config.yaml
init: "uniform"
init_std_qkv: 0.0292
final_lr_fraction: 0.0
Each number is 128 + 32 x the weight over its row's rms, rounded and kept within 0 to 255. Layers, rows and columns count from 0. Numbers have three digits each. The size before them is the row's rms in percent of the matrix's.

# up: layer 3 MLP up, 512x192, rms 0.127, rows 189-308, columns 64-95
# down: layer 3 MLP down (transposed), 512x192, rms 0.115, rows 189-308, columns 64-95
# gate: layer 3 MLP gate, 512x192, rms 0.131, rows 190-309, columns 64-95
up189 095:153146153123194160135152128161141130140137120139122128176060105133140191095107126140090087098112
down189 098:104097109160172119150170111176127144109106142177163165120088107146093104142139054122164092166110
gate190 091:175076151090182089123097168098100080171154168144122148140084125175167100135108108150089102113110
up190 100:075092186097124160112148108160123107135132202101100123087136167104105140174175099108150116164157
down190 103:150127127121112096160123120088132167157089072170083137142184064118186128118162136075144099130127
gate191 097:142141127110113140179136108091112099086193155129108141092117115137117135147159136143173106077100
up191 095:122135104108111150157108177152141130193090113059163156109151147151102130086119176096120115143141
down191 095:117177131137127250164088099151163149113144154079108091145186079093108126081155164150117106138159
gate192 106:154159142119069135163183119103117112187164160083121111110137137139152131124133178160126208116145
up192 102:111107126144115128123136082141097131107142137098128085104111103110116156136118142133120110148094
down192 098:151149082127158116096178132126120095148169105126208143080135147131048100145173111087061109155119
gate193 098:125099100088165106135116137143154098146160149117154082159085061083146115143123134134120136184180
up193 095:105162135119097138161121128127092052127163166174102119107123106153101143110121132152095121075104
down193 099:122111087079067119092151093148141064139091115076091091154091141127118042098166138147130075154115
gate194 095:111100088153098113145121061118138114096099161125106087139111168111137095098158160171146138123093
up194 099:132074110140202099159136199143118178141120102124161146137150109150082060057129108120154106115142
down194 102:109172104104166163155098100131180131092177109107225117136138143148051137195093115097068087136111
gate195 107:099142139131105170135163162142120098153153098130149106145117127098148177154134130167071128185090
up195 102:081142160114142117099125137100151163161064136169120100129092091125132129135178112061148088147134
down195 100:111119096139113088099126127111162156056105128130182150103130144152088179147117096135100184106157
gate196 100:162165093100102126096124134091160130079113175098148114141126158080185121142087098120108117157114
up196 099:099148096150146165111063157144076144140114127149130103193103108123131093151139126120169179115124
down196 099:092169112209131131126123133079180104065075144145161121157111117093091117147150083124110124111147
gate197 094:136131160084140135149117150116073161091115175131142158148110089108170150101126159127018125121139
up197 094:115126147099137103095121141117202148125098106086181157132102155149122119080171073080162161165164
down197 098:142131172101114119136103116093061122138061133227114121125171161151101097172116130078115128124152
gate198 097:139136124085114101154139040102150143151115167114117164130108116141137111119140107036104097128098
up198 105:138119158112104111119090057136123118152143155078107095146140138124202143127121103090135106160182
down198 103:102177165140139140069187118151079147130119191117119070150147090083158182135085113154116162154109
gate199 101:160077116106108150105153087096148145095124108147093122193142109138163113166110200106165142117133
up199 103:083152104137093137077107183180098080113172119109145138091091154123092169131142058149158116138173
down199 093:097098144060122126085097180138082169144120158140108141110098096172125072140113128088087139089084
gate200 091:081139109159191100103102134146134168117101124118016088112126146149067183115111108157110148163127
up200 097:110127095131135068170118147193084097176133105127070121080164126120111092124119054192161125134105
down200 095:121105139107123154089159142183134142160122083118128150105119101129184118160198103126166109153177
gate201 132:124112178123122103129161112105142109115121078134141083199128163220117081074160145187097144114144
up201 109:162168150089151107131127120102112106130164141107104160159102125053132134078139056132094099111116
down201 109:176121143190047165088028086092148124067114150115092132148181220133119141117103196140151081076153
gate202 087:081119087151143136139163067108135111102140121105147139096055156121139103167124091199120122127082
up202 092:146111164132104101168132140149120173126086147163144093095164116101099113080178150073082159129212
down202 101:120070147175053173101180155153149152107080142107098150149135142142133173104177166107097078123090
gate203 107:091169144182181140122158107120154160161126179146159097091092163189102144150144127127160102092135
up203 098:180115114129120106128105135132145132105201104113146084125088173107122135072091136114189118158161
down203 100:119113103116129159168137169110133162167161088112148112126164151077088071098108162137067117102124
gate204 111:047100078077123157154070167117131151148188136106070124108074081163163144139053127153116109132124
up204 107:037175042132114126147088139140142131083067087143104107109116114145146045074155111165099134160130
down204 109:085141125125141099124140117130196039126078128130123126109117172138148114132118173119109140126137
gate205 100:154074142142106098170139143102203099096121132099090141126164098149116146175122111142163104123159
up205 098:143130157105122130081114110115142172137103189117099178102129163135129159164125148110133099163084
down205 097:136151094174134118152084041133081117108092112130055106153142097133120094151132115164132147163038
gate206 093:095130118144130197144124146095160141133192156117145173129139072122047107142187132121141068166120
up206 097:136104099116141146119096138076127160130123117135146139164086112139098176182148072119113132147128
down206 099:165095082100136093143141151134164060096164095135095131095088139110118162105137072127124113164185
gate207 123:087160099161152127105118116142100071116134188178144195155082136122140153090087138136121113211111
up207 095:167110123090091135100096168111133173115147128085140159126110152075168121169134111190092097181151
down207 096:150053159099158105137142094110105068129140143175130161138069133112122193088117099108134166171183
gate208 096:152150171180169132169133107143133152131083139108099153093122180113117080174131120118066117144115
up208 097:165088104121137100171125122171114188143138083134161091191097170191146114127211080135135135127166
down208 096:144051117126110104102151143120159105084164098099100169121186193095150156078102082130099152116147
gate209 106:126137175135129122168172048157106109160066100050137132082131115161068083099141126147133107112160
up209 095:199129166131110115111109099101137156113149146117123089133109173175124122128154152126100108099143
down209 095:151155136080148145116140074177135157112147138103121122153131157099143146170120133157132110126126
gate210 116:097174212090173155144157173153129070130091160097097158150137042128105148191128141114121148109100
up210 108:138168182139118096129129128127141109092119154085144154160127152125141116097159112100149141136065
down210 099:060166109122130138100155139163163132186129109087095142138108142150144070187107131173136147114182
gate211 113:159125136148131159117152143126153113134162111116134201097124100147156147156095104122105109148070
up211 103:094110116157112134139142093063071118096127051144126104179091087097162151156165153072190122114129
down211 103:103067084150108087133120117149140134092134144107159104150110126124103082162215115134117123173180
gate212 105:095079123048140077162114088084138143114043098145131088130169091145118120161120137133154153108098
up212 108:108129072183111142133176111193155168067164139104123084128065067171101102121165087085112148092119
down212 102:158136188092147105133097095126128073115120088128159115151087097164179055172144125147185138165087
gate213 103:118134094108095091127096131133133110117170114169106095100090119167054107071137092162169129147153
up213 110:153087143134124093079123110085136137095126157106107120127194161095121136048134176129143137142161
down213 097:148131105125128104139161145133153051128168139132174145144129136185158151165153113168118123187107
gate214 099:114043090171115120189146137128129092129146126084197105128149155129119147091087124146118130129083
up214 102:108116200149139145148193151149092159078102177134040111146113164097165164139083086158108090118085
down214 102:102083133102120146119096170123138089108131153101157114119097122127177097091142142218111117144069
gate215 099:116148094091131208155101178117069110086170137083070116163154066167136121100117124130110166108120
up215 092:122097093182141112132084095101157094147097145148119096095116194086144146097144134152160131141108
down215 100:206179118100089170169134142121152120109136113107105134133151120130131184190135115178127195069149
gate216 096:121083105056138109051123128118097135084143105102128134113160124149186146094076105133072142109098
up216 097:135117127125143102144102112135148199159094078128138174129158087137088057077159082198112152109076
down216 100:138161096176144158144108125130072096095184123076112178110156138141071152107186175126133171126096
gate217 090:086119117145187102182122089100159121130146172049125058171148188142124126131163133139134107143139
up217 096:095094155124133188180122121114098125111170125112137152166128157127136161121132126155126152159124
down217 098:129139115111104117133073137134165100111086140152134090127129127110151157139105164073151118178157
gate218 103:185150139129078109127139125126141193154100152090185142112095097111120134143097066178124149141157
up218 104:089144136088111167109097085114117137103133071118144141115167196178105132130117080100097164117139
down218 103:119117056069136102054086103106152122120159112175117207097072152136089083180179128196139107147061
gate219 096:129144128112160104135089107169118142198135123085124069117127105124156155147049144129084118160087
up219 104:105085050097129101169143196098136123139120234164100102095115108150161162151122130077158121168113
down219 102:078147148106169105143092098169130130202195151083157114073166141131176112178085162163160108177141
gate220 095:092085163145081156163128084155129120134124127097109089212171128118153144080115137119103097138132
up220 077:088112110093163163125159159083161142131109124167146111051114124087110114168116131160134178097150
down220 092:071103114192136178200129159095103165151151116121097071186134150150075159129118118116112145173146
gate221 105:129117127147157133162106133161096111138141219149142146129150160154117167151124150195128138147126
up221 103:168138172169186055147102083163117133135118162180113176151147108111100098080114175115143156115073
down221 097:083172115207109129123099089097126120189205138048123157150116072101100070123117084153111083087106
gate222 087:126110079132135116122212098127104149098099144121116118111159093160141141153119102202054101126196
up222 092:185191152103078179132065149123134135137102095147104178136140085116102147113114162089189104093113
down222 096:139089135120117100127189082123116116089124131114183147103118168162111178097183112089116106128129
gate223 087:187075127153188187111175153112136132118209127102157086115138098188082135179133142150105172154147
up223 091:195141091174173172116149156108115168085185177088051091128164100147135124125108119143078159145095
down223 101:201131107141133120128133132161134109108116137131095144117097113118157199187131124130146072154138
gate224 102:135121107115107147073111081070162114101170100187085124188162089136120109145106115121169137117116
up224 106:159103064156120124133139092103128098168074056075082128067124168109107117085131182123137137152118
down224 108:123135127142107130128132141127116155089070131088133140063104135062151193124158109082108070162135
gate225 098:140147163090124160106124127126142127126134096123125125162139116062128079132133080121130123049112
up225 097:139171073178054114184117118134096093152095175137160150043128078171101088070117168183114114171135
down225 102:163137148166103095121119111122078196115165123124157122124104137130136194165052130140124140137148
gate226 091:153083138129113164169080122083163121135132161182162153168124141168207137110124093142126157180135
up226 092:111167149090155039101186169142129127159129133189131098159155142158159090048112143125025163143133
down226 098:083175136081153123078094101209073154154143107120103124095069166074095105155091094074087149122106
gate227 088:095111098150115130128125145131171134092144188121108129149096141169113108072111141113108162083141
up227 092:144171118131113127102151124127152123072106144179153129126100095154128081138143094111095170122150
down227 093:110085159061147140120078164150105076091160088114191102120117176144114109139168100121152158166114
gate228 104:215178171068144123167160134080121093076121088126132072146148179089100129139137088102106121110190
up228 103:088104095151117087156082127142139143124117096151121140108131138111128073157088140086146054104075
down228 101:071138153137151108119130065121099140121075079169107137130108125171150165146169156140176221126138
gate229 102:077151118124087090139103151087097127136150153118099152079086099103163169098156131133114068127143
up229 093:158162150101140117141122145131116123108094067134124124106146098132156113111106067080112159153060
down229 100:065159150148163217152113101133155150096123140072123174080135081153099149163105133063080198181142
gate230 092:177128086208134134149157159111130087127142150121106111110185117159144136106083154172106115120114
up230 100:116111149178151171148173079111124116149155154144117135104143097169114157107143142118136160120095
down230 101:114112073153078085132148110108121095139088155115103140098070107115079085191123122152117059109061
gate231 096:112052077124094143171110080130164161170084130144100118101114155120086191185166116191136095107119
up231 100:115116089112067085130123186141140131153111107144172099089150100098102173084197117084098108105125
down231 100:114108178137135120137156154167089113167074159152130106138089108147109169160164118085184124171066
gate232 094:169066144138213121166090162139145111122120124137152079142078132087074126142129140123062091151149
up232 100:068078159086090097132178077133083151096120185137145126096147095168112047083122114123181151106127
down232 100:119145123097126106106064075109177114202097117156094172162155170124069150156143167194138103143130
gate233 111:131118210101129158096127155142127094101163139151167126123136160075142179135185151065127129168203
up233 113:093032153087110055131107109131135156128088136099185130111144110152134124214125110099127115137122
down233 104:208122156129120117134095111140111131112151138161110142110112132096133137144128151112128108136156
gate234 097:120149133102116092169127145060174088191152091161120106168191134150174092126147149108140119153065
up234 093:178103123133079113154147169168112089170134160142097137188150123140100159143100160127145140147187
down234 101:127092179158074123083140148106115140102128137177161121173166056078124136149115128174140118133127
gate235 108:132054170096147179100124164140125152121106059155114125149107166154110120076129103181094101133150
up235 123:133111114184137064087120147152145156173127135110111147174114148162127098048131118136115163140121
down235 103:197160169151178131061112147193141125101177111101136139142137117102183101085100097192130165160155
gate236 106:083128134090113135121133189129115102079126146075122102134189175152147171142150176134149125055146
up236 102:087118150153169095106102186121147125104137076148213166108096144092131106147190120124172112160148
down236 099:163136121160160133156137115079142184157074037113124113133132130099172159077153088108144098098127
gate237 088:150099141123136162152119165062113119161120099081066167152123175104140087095127122125112101128119
up237 080:140147136167107061131094164116186104087143066167138137092104098097105149138151157168090161133114
down237 097:125093136114146175168129153095164142123151142146162138101100113118122133125127169064073080119163
gate238 109:094143111129152123186121231092175114160120138113056134160049114096119158134073096139150123065102
up238 099:131175120124168114107125109123085116085116156099092055095149151138119161148151205096173143132114
down238 104:143118124102042141109076150125140134085189132089108093140131118079101148184088119139216112143097
gate239 097:118120119114106170130103164075127124109142096172124139161108197112134155165153142065122138067113
up239 100:115156115118165159113136136157168203054186152206170186164166127101161139155180157149161107113091
down239 100:098127170139107139165115104156098111077142168061085153125162132114132154151113111043165086124138
gate240 095:120088106160149135217089128179154136114079142158157120114049197123111112140098149059089110112099
up240 096:108083127150097160183131142123111171133104193176139185145084162126072185126139186129144100094067
down240 099:102169144135214131110157124099118147150133189117044141129145091132172134157147166148113122172113
gate241 088:134131118148143179124172091144105145135125142163093117136172135094174131090206115144165082139128
up241 089:130134074157145094110197103144136145122141097139127092176152193087166120096155130137109102100142
down241 096:075142179125126175116087146129157123073168120155097091196167083181126132143062109143154111145127
gate242 099:114154068102123099147141103150100170141075125193163138172097078125137113117139077111167082111102
up242 092:117116146149112106118116123090164091113181102168113111120130192180138140125075154120146136145052
down242 101:103178123141137092171117171096142191150146090180125151084136109164110145150118142113052141107122
gate243 099:112037127139134133139143133098180116183077090113172130132116096127118135136143131115127104085135
up243 101:159083126117072181167183090104110103124162167100153015108119144128116108077116143134180057092129
down243 105:097143134106137127099176101091197147154159178127132076159095073121087139117112124096080145104057
gate244 101:155139077124082078116118136094139192156115140076159138085133160135182134192135145120124134061125
up244 094:112138168143098173190107118132084101142102129155109106126158116179121078123087127143197143140114
down244 097:121115169089168185127140110119106165082194133097207160130144110085111137156115152139152118097106
gate245 091:102134175107106161107133144051179132120116127124123144135181133140103114134082154020152152137124
up245 102:132123112156121124167134136135121109156181129099121140133104086141146101140103125220112046165118
down245 094:112101176110091177198156168123171138126115053109159141141149127060103153153109160014116104076118
gate246 086:137048148086100152094161121091133135146179162143096117125140079121162119096118159110126119105116
up246 088:116202095178126089126079080137172147172143103229151056109080199176105137157125178126156142139086
down246 100:137166108101097157139181122114150145116091154133149092152134106078093123098124113210138171148136
gate247 092:190110121110229091135157142188142171181121091134117082143141154193078095127082114131172122062137
up247 094:091108160106147161127100104076159042158111142091160076152155175150095065151167137157097144132168
down247 102:089082116141050104137113114121072176099083111152184128172123105115074110110130117108090168129108
gate248 095:153145087100121146127114150076156165099124126104151161120138112128144080148185201118172159172161
up248 095:117110160129164120080116128166149139112105140079155125177150136107128079110171123139129102119148
down248 096:184122125140171087061078161168068070102100163122128135087122174180149055083188087184143118127136
gate249 090:104125143170144095079109135124191129146148119119125085105082137120156137150140161166148182169094
up249 088:154060042151147122119177137088096111144245114084189085165072153050111163136074115111156116100116
down249 097:132155043140078091160178139141092110157152128127130120140099129159106124177063107173161166124145
gate250 090:165169145117098130124155128126160115132126184180113126068089074140106128124079161078078106123124
up250 093:151186116131120117168154103162117150117141185152138106125132082091120174147132147089154129144186
down250 093:180101138152154153061149088112092126082179115128089108069157113108178117125134097095142113142105
gate251 104:092058192106119138141094161102187134107148113120104115114107114072112130131142102127090139132142
up251 106:107165151072111161136102156133140092137135063103098135066161109091166138165169154118156139139135
down251 103:159147131142114185053124128144100065114170097083107097123154113180146115173118119090129097110112
gate252 098:139105152149114126135172123166137199136058177166149090083076153153109133098132119124181138128075
up252 100:115169100090131154121058177100128121108115115080074051076113168109168149098113097152141086139142
down252 101:124112149136135095116167178169146142108188146064198133146103108172174136127094170126112104114124
gate253 090:147110161167070154113127125155159044131170110116133082050170116121170078138118108078062157083152
up253 089:154128096185072160131135134116127121133094117069159123071133113093141106138117109106101156144108
down253 098:145142119091144151126117176142204120110074131155157185100141127120145137115093160086097181129141
gate254 095:113093143141115113199109058120168120134147142157150136120129114105143119086151105082069153135194
up254 094:107110130097171133054113162097124110167175071102129139103108196165069135179058148188159074134114
down254 099:134090122153073174121113093074162176109157111155144094104116124146144164108081162118153106086125
gate255 094:170165160102197104108097104134122126131089060093123166116076163113128133160120091099176151111156
up255 097:149113115167110119157221151185130114076132180182154182155114045131128117094177183149107116123092
down255 097:111135115163083147119077081118127105120103136089148166098118144181138102150140089121156098141117
gate256 087:100185150136182154163153084129161133106136146110169121112129161186135182179129143105085108131174
up256 092:151130111142163070146080088146151152053129080195143032091120108099127110114104147069147148145160
down256 091:090148079177117096125092109122120136097138140153135123153133073156097165112151154134125176107134
gate257 110:176113085143114108135193063151133096136094088141171074167165057158155150117111146111094159067188
up257 096:176144068141132151106188090152114138152101197126118111096119087176088092097149121116063140105094
down257 102:142174130184113134090103119177135095081142110147132155127125198150104154160118161207149078107115
gate258 087:136167107130069091121110125093109130084181129075155140109102127139157132130127142126165103092108
up258 093:083165119166127140128109105154103090133103168113094131120118146134141159134137091101103125076163
down258 101:134133148132118162087141119153167127151163090144117131152151185095138098121190144115129107066089
gate259 099:061162139146107160123154132167146114110133160115112080110168085113076110101148146097074178142132
up259 097:087105139178179137146112167091120084116117098103157137094119133044158116167132086180104155095112
down259 102:197092124156187157106094111145138084152079117085116146141082118075100130171168114133099161109149
gate260 098:093097078133112137146119097093156124120102196166166118131088099132034183047130176127090143156068
up260 101:159147144139087112110144177160127120090133137099148091111196101130088137166127183151167122100171
down260 101:108124066166059134143165098109194149116060151148080105155143063107087157131185152056103107074195
gate261 077:076091106096100119056167149050129115138162151139079124147056148119144146069119137130129113139189
up261 088:110081170139110131113144122085106110087109106144077147092082139124149128059107112149145064113143
down261 089:124133146103128152102095074202139116122114099126131067081133161131148111126145062219142158193058
gate262 096:113133147121129187126202086099140121107103121106184105109159078168167147156150117144149164161058
up262 102:148131152129177164154105103133166110111109120157185132191113116075166126116144063118151124116174
down262 099:156113119128131198212136098179133160184051125127134110097151165124156143089090180091113130118135
gate263 098:124090144130146102129128152127126108152100152122155117097176118116127185141168184139191113139205
up263 098:142169112112160107132139157136115106091167146119085141145185187160151139133042169141101081180102
down263 097:104137073130110107154096162115105081148071174121151107112096087147112125109095120157146147140133
gate264 105:144165191095159148111156107039127133127094149118111039137114182194101144135144136097096132139096
up264 108:116118172197117089166100178160125091146144082102159165128060115135105172146097108150084136093113
down264 104:162122118211130136180112139131142049120154162135129140117137113109030117085096120130105125126165
gate265 103:128191129087163161092105084106162115137180097100083108121138157128113111124109129170166139103128
up265 097:154136137136115091186085107111141120146142150186165133155128146157079139131134133170217130137094
down265 103:124144127073098157112095124077099162184104063158125095141093123167153094148096084151085127127109
gate266 102:188071192113105118144143150154140149128092159116128135111095131192129111168141118147172116077125
up266 107:160142128094100218139112116108150130143088164227122131142132121139120088191123165161068136137145
down266 098:079108155177139170119159113125124170133188050131164137142173146101156147100077146089096133094060
gate267 111:102160084118130151119111061175169168079115128143146185183092135136124141139164136048101140090068
up267 110:164126091157090103137115134211115143123146090177135171058134098122085084092116074131074142169106
down267 101:119114041106067109165084103131139145101104175186105136084138151093073070124141141134144103142115
gate268 110:148000070185063121142118146174094121097066122112173148101113112115105128124071151136089149158163
up268 103:183090131142161190086122167115109128138135104180135195132048167111175136101114142157151162135159
down268 107:153120125217120067146137111082151156140120111136123140188096111095111122114112202085108136161104
gate269 086:132152100136214144163088086132157191096124110154152173111162081160123121186159137191135163135146
up269 089:139142123190127155123154196142155183098130063129148123110118148161169176130120149109163151136121
down269 096:096140075111111114109096113116121077095092115187101157132113116095062141125111114110119129138081
gate270 089:117135186168147095126137093081101108170151123121139148141154175164108165098194153121168094167167
up270 095:138094135127106132097095102100166152095144139066140201129158149098145081051137074140077138113119
down270 101:120165113061119168153103136129171128105116165166076094099093098092218128152122108134091113129113
gate271 106:124158103135139125083177131132164103166172118133092171120144123116097208134123075124135135092147
up271 095:150191127135101153107094179162082118130148095151150122167173031060107199071133077102151116077128
down271 099:107132120128100168095129134060081110095162130108076135129166182164118089183199134112152141191079
gate272 088:125096076104117179158125169125044111142141096137090124129137134156159148136158159204104096144184
up272 093:154163145125131070128069090136147153107075121165120149063157114100102098167117126112097103078107
down272 093:083106216184138131116114105206106062166203084138127154154078127123069146111137081098162150109103
gate273 090:151168148134188145066103075111135122160118142150091149150102161124167152146107149063114128101087
up273 090:159063105140146106090139072120155145153169137129134179197124141174134143204132134136089096146127
down273 094:105150074122123147068117032136075169190113107152140136150128151132125085151176123110148112173134
gate274 092:159132121108202149102160137142084128150156092131118166167107187120121146156140106163133140149166
up274 103:124150159127112130087109141142164132188059147129144185114152147096147168092146105085083076119116
down274 098:124124067117099127162133140123107138174156147127121116149079134177119158161104152179084156085137
gate275 088:108098109116214156076109096168124150101127108101157141120105143155114112062107121117165154120129
up275 080:084143150155079093174120134088156140169140203177102131148168134061112156143204084157078133143106
down275 088:067064149178157141079173169115110136149155150113141076151167166107094158132186143080144075133107
gate276 092:129109119129210190153141124095154111155116159075070075106086132098128088091160136129081142114163
up276 092:085151178107100068132146125162129119146087122134132160118162178117111154174115184083159133129116
down276 099:089136141168092134198111132131112132152107155164139161126148150181178103134114134116074094129064
gate277 095:116083157125091209163124045105129186137147078153114123132137197128092089158191091128134101152163
up277 090:115145122127064123083144181118154076099121158139112177113155129159166095136103126098109193101130
down277 097:140070128185095093121149190117155108143123209145151095116153068132140162122149161082110100145128
gate278 091:180105144137140104158144148155132073154190128111118077122106143110085184153113146081139194155163
up278 094:074133177119148122171145138155141080164105096186170105171150163122140131149144115149112186153106
down278 096:159087135096088087175092127167111178148126192136159122129144099159102094117070059213159088071148
gate279 100:210086119121192154111137126127178145127143170132115074067139114132133118136176149120137126170131
up279 103:066185112190160078134141121156145132156161133132137141152116092091162123109130058129133075141067
down279 102:212178107090059136128153097117164117163096130198122035127151136117047108090108175107190141162167
gate280 091:140141124112072093119175141106100145110121152074119131130101093137133131165150113144093147132130
up280 088:100129129050145163083120149149130088109103100099101162128150109154150086157144117107093185135086
down280 092:169151069119139117066146093198144052086109090124165129129122119106156155116154163110144158150178
gate281 102:151119178116142123191136109109181176121125164142176112145128105184174183122160167093053099163113
up281 109:140168161148166093171107118109169180089120184160178146210134111134163178168125159093055121191146
down281 100:117095130094133094164104122145172117115053110176105163128061116146075145163138145111107108115177
gate282 102:162096121134102128147132169064083071106137133064140140130173091195139105112124210089121192150153
up282 105:168150141164092172122117125128135142120109085140113091184095109125117063107142081062136087112057
down282 103:134178128176126191129159117136081123073202057117157102181149104129058118153156093164109158145090
gate283 095:134126143120138168151199153128076086114090145102060085139204124166100145163156115146119120135132
up283 099:108084145129127119115105136125201147147114114156089139106114142093108120130112177063106130126160
down283 100:089141121148087138132095125106122139186109126173081119088173114159101101192137120145068116125141
gate284 110:125116053136139147155147106152141133078174135118160174109139137048148168106062140098129142071095
up284 106:193144154144101162109130121108092127067100131168103121128101115093118157158135089134141209114152
down284 105:121145143151094139090087141111137128124064160110132073125146191133128096215136146100091110140092
gate285 103:101074154142131156097121095178171072147096109096147129044084126168138165153105116105127144163137
up285 095:147151093127152101127128079191128115171093116070110140172077096134134117146072193101106146115130
down285 098:176074130121090144123107160147141141074080164085073086167168079126153134103137127089086181117135
gate286 093:155115117151155140149159092104137133130130082087118165128139104167128101110184115080106160120111
up286 090:131130144161116132219139189129128049115061122127136177126146157101138051197158118165107099091127
down286 096:148161127153051153177022133120167095118109169137178115148122092064130126169084161076119130065100
gate287 102:133140193176090145139139150090145185122140146151137128143183130067145132141129148106115137097186
up287 103:108137109139181138165162147158148158131144143160096130149113099115127097054175108100099151110119
down287 098:157167103145117158124092084136065132117148149116137197157140181136115087184113113135115111147164
gate288 100:110155130107101149092134169161080160121149139124087125076103111185121114158120097147156178120139
up288 096:093144106089175116104114084153134101098122143085066144102089137138150097114080126134139106171135
down288 096:109072115118187127123165097103123075125086188231080178136135126105171143175183086130067139146138
gate289 106:079179184129106098107109071112128121183096100127131122098095084149108109109134126152107091168119
up289 101:083098114173109156133110128150107164126100166169117077107159161079149102109110051183185109127104
down289 092:157040177114163135122133183111177065050152123121114138136148170104125155101137143059169159151084
gate290 107:137155158141168151116123146122122120127124121122137102110110105144191102155097148143173087159162
up290 094:145169118119122190166129161198098113158163105087133194124075112123141135149101103051089119136142
down290 101:120114148128148157106175134148075207149131097103093151138034099124167120133092144141145166170118
gate291 111:123130122081110161138066111130138104165135136134153077132123146079135142118138078141155153169091
up291 118:127185093142133088158156086187183198147168167117110126147168127099142139139109168070114108061128
down291 112:064189113139126092131132126109093149058080145161166126165118101139168159113178164098153129114101
gate292 102:078131094132113079175159098148133101133190204206146089127129156110181119111108108158121080048133
up292 093:136146111136120146125122140186127086080107071083120097054167039120121086185104113037067092099130
down292 099:138097153114132123098146103085106068155149155073111168139150145126106116128116160145152172147107
gate293 109:166144102150110157124107132087068130096188107145097147141184056132158147200117111121101165139099
up293 105:113102105151124116112125105140164181127135186125144109160135103105130110168100152045062166197125
down293 103:144117115147173095173153121136128116054145094123142143105139174158126151148165062139078211135131
gate294 102:084118134154099142146099151115196127070135124126131120096132110130182088094120118142146163147078
up294 104:202165124124193179095148116152073191122115152159115195107051100121122116126118130090122093092135
down294 102:107132166161117155082145193154059115148091154193098133154130087093074173094105200170134147122141
gate295 107:167121141110187136143133151089213142138112130125145132058171092111152121171150102080091151076110
up295 108:137109137143116151101152146090144167137181167126110145086143063130154122169167145112143100059120
down295 108:100133107115170098177119189178150157131100120094191178059146121071146180124144111126158128164186
gate296 109:132124084163141116197154089126141182132090109127109131109125114120138101153094069101133135062105
up296 100:141167142149167181110059138132097073177166108154147131183136182128139113107131150114090135158117
down296 101:148128129118125137164130113138154199132156039207139130097166078128099172118158123106155116092088
gate297 116:176139174155179142121084103120165151149145192202151107185093138140132110056179139087064134141096
up297 110:115135088160159070141135080126178110146097187151122112188147093126130142146074181131122091110079
down297 105:089146110150096157091078108145032113145068104108119154086139161112120118093141092116095144121132
gate298 104:078112093135075150140188120094137154143122158158127153144124082140106141155125140112144125115087
up298 106:125123134182094101102148109078136135146185181049094073124154079141174148125101103107100087159132
down298 106:074192078134154095133203110106116152134097147077146106136079069057092146115140114137143118174102
gate299 120:115076188059059178107092071122140087128146110123176063080154140111087156119124143117140109114120
up299 124:124197069176163086145173131129099123082142156121092168099108102100186140167120131084091131120133
down299 075:103174059103105164187171110103034169098193112148121159133146152091125120068164138084108104091099
gate300 107:182149114144091142099104155086165146072146174092136161173137132085136147181128126081132146066183
up300 107:098132099105148119125083079160099087113079104163117208162099104138142103145087076175113139182140
down300 103:105127184174124127089133131122134104109151066149093116136077163145120125148170133112118118152109
gate301 093:114178153156136098163122100154098112187122145088137177122207089171143169192196132084128137134111
up301 102:150127108097121104137084147128154111148170133134126107204074094088163160109096074171137099083093
down301 107:188106122140115072136161135159113090166133156125169104126164096093115166136156169104151101192104
gate302 092:164178133122196170061157075133178121110184123084084129174160170115177176094117130071104122160098
up302 090:161123108073125063108154130096123098178139160077123169171116102151186203142150163131130113172117
down302 095:099140161088168147083114163127122118142124100177184058120087112157175157136183113095046144151095
gate303 093:097119179073107125140110116157112083105120108170165135116158187150078109143154156118083134118080
up303 095:110117162158131110141073154096158084129139059096129116196125100145148085109096089070194101154130
down303 097:150160220187135080124117143148133168159126150100102134190132087107147100103183098141080148171149
gate304 099:179141142143139089117088125137097134091054130142107135083141140128178114154168155047173171148122
up304 101:151146102149125144130120116213130091119155155060141101155122140135079150116130147101114147062082
down304 104:110139123127176143118196094173118135167177163116091171138129161137192116141150098055131128112068
gate305 094:132143103106133160028122161114114090168131138155093155100125104099146168138188104135145077117129
up305 101:112147096066168128142144074139053163151129154140156126119181158107093136138067104142135143093082
down305 096:100183144146106156125111178181126163117115146127109119111125113099132092127080097218128148076169
gate306 094:160126112123111109126110124198142096144140094081110071155117187146127116075147100147076155116098
up306 085:163086090148045142106164116149165103149170136129085141112133091075162150052126171106076175120119
down306 098:154178135196111109144124084092081170140148069129067101153168113173145120150185158182162173085097
gate307 090:115124146123161157124139109143096130128145138121164091119203160061151105143112091142118111089142
up307 092:134118126177137187103182109134132112131104135123162149108078151161126144076159134135141159107122
down307 096:131109135144124108122132046122133172117143133155103077104160165088117134141102114103069064088126
gate308 106:112162077139105234105179158100160154148144202130143154150194131127125114144157112099138148141134
up308 106:113084135135089123154096131133113123115129096144135061157104111192156116178122108123091063101163
down308 097:143113122143113151131177166159126149141166143138157172092108107149174096193153116149081112116088
gate309 092:133128098150139193180080120082116107152141160139105158181146234163112137078140135089101114126141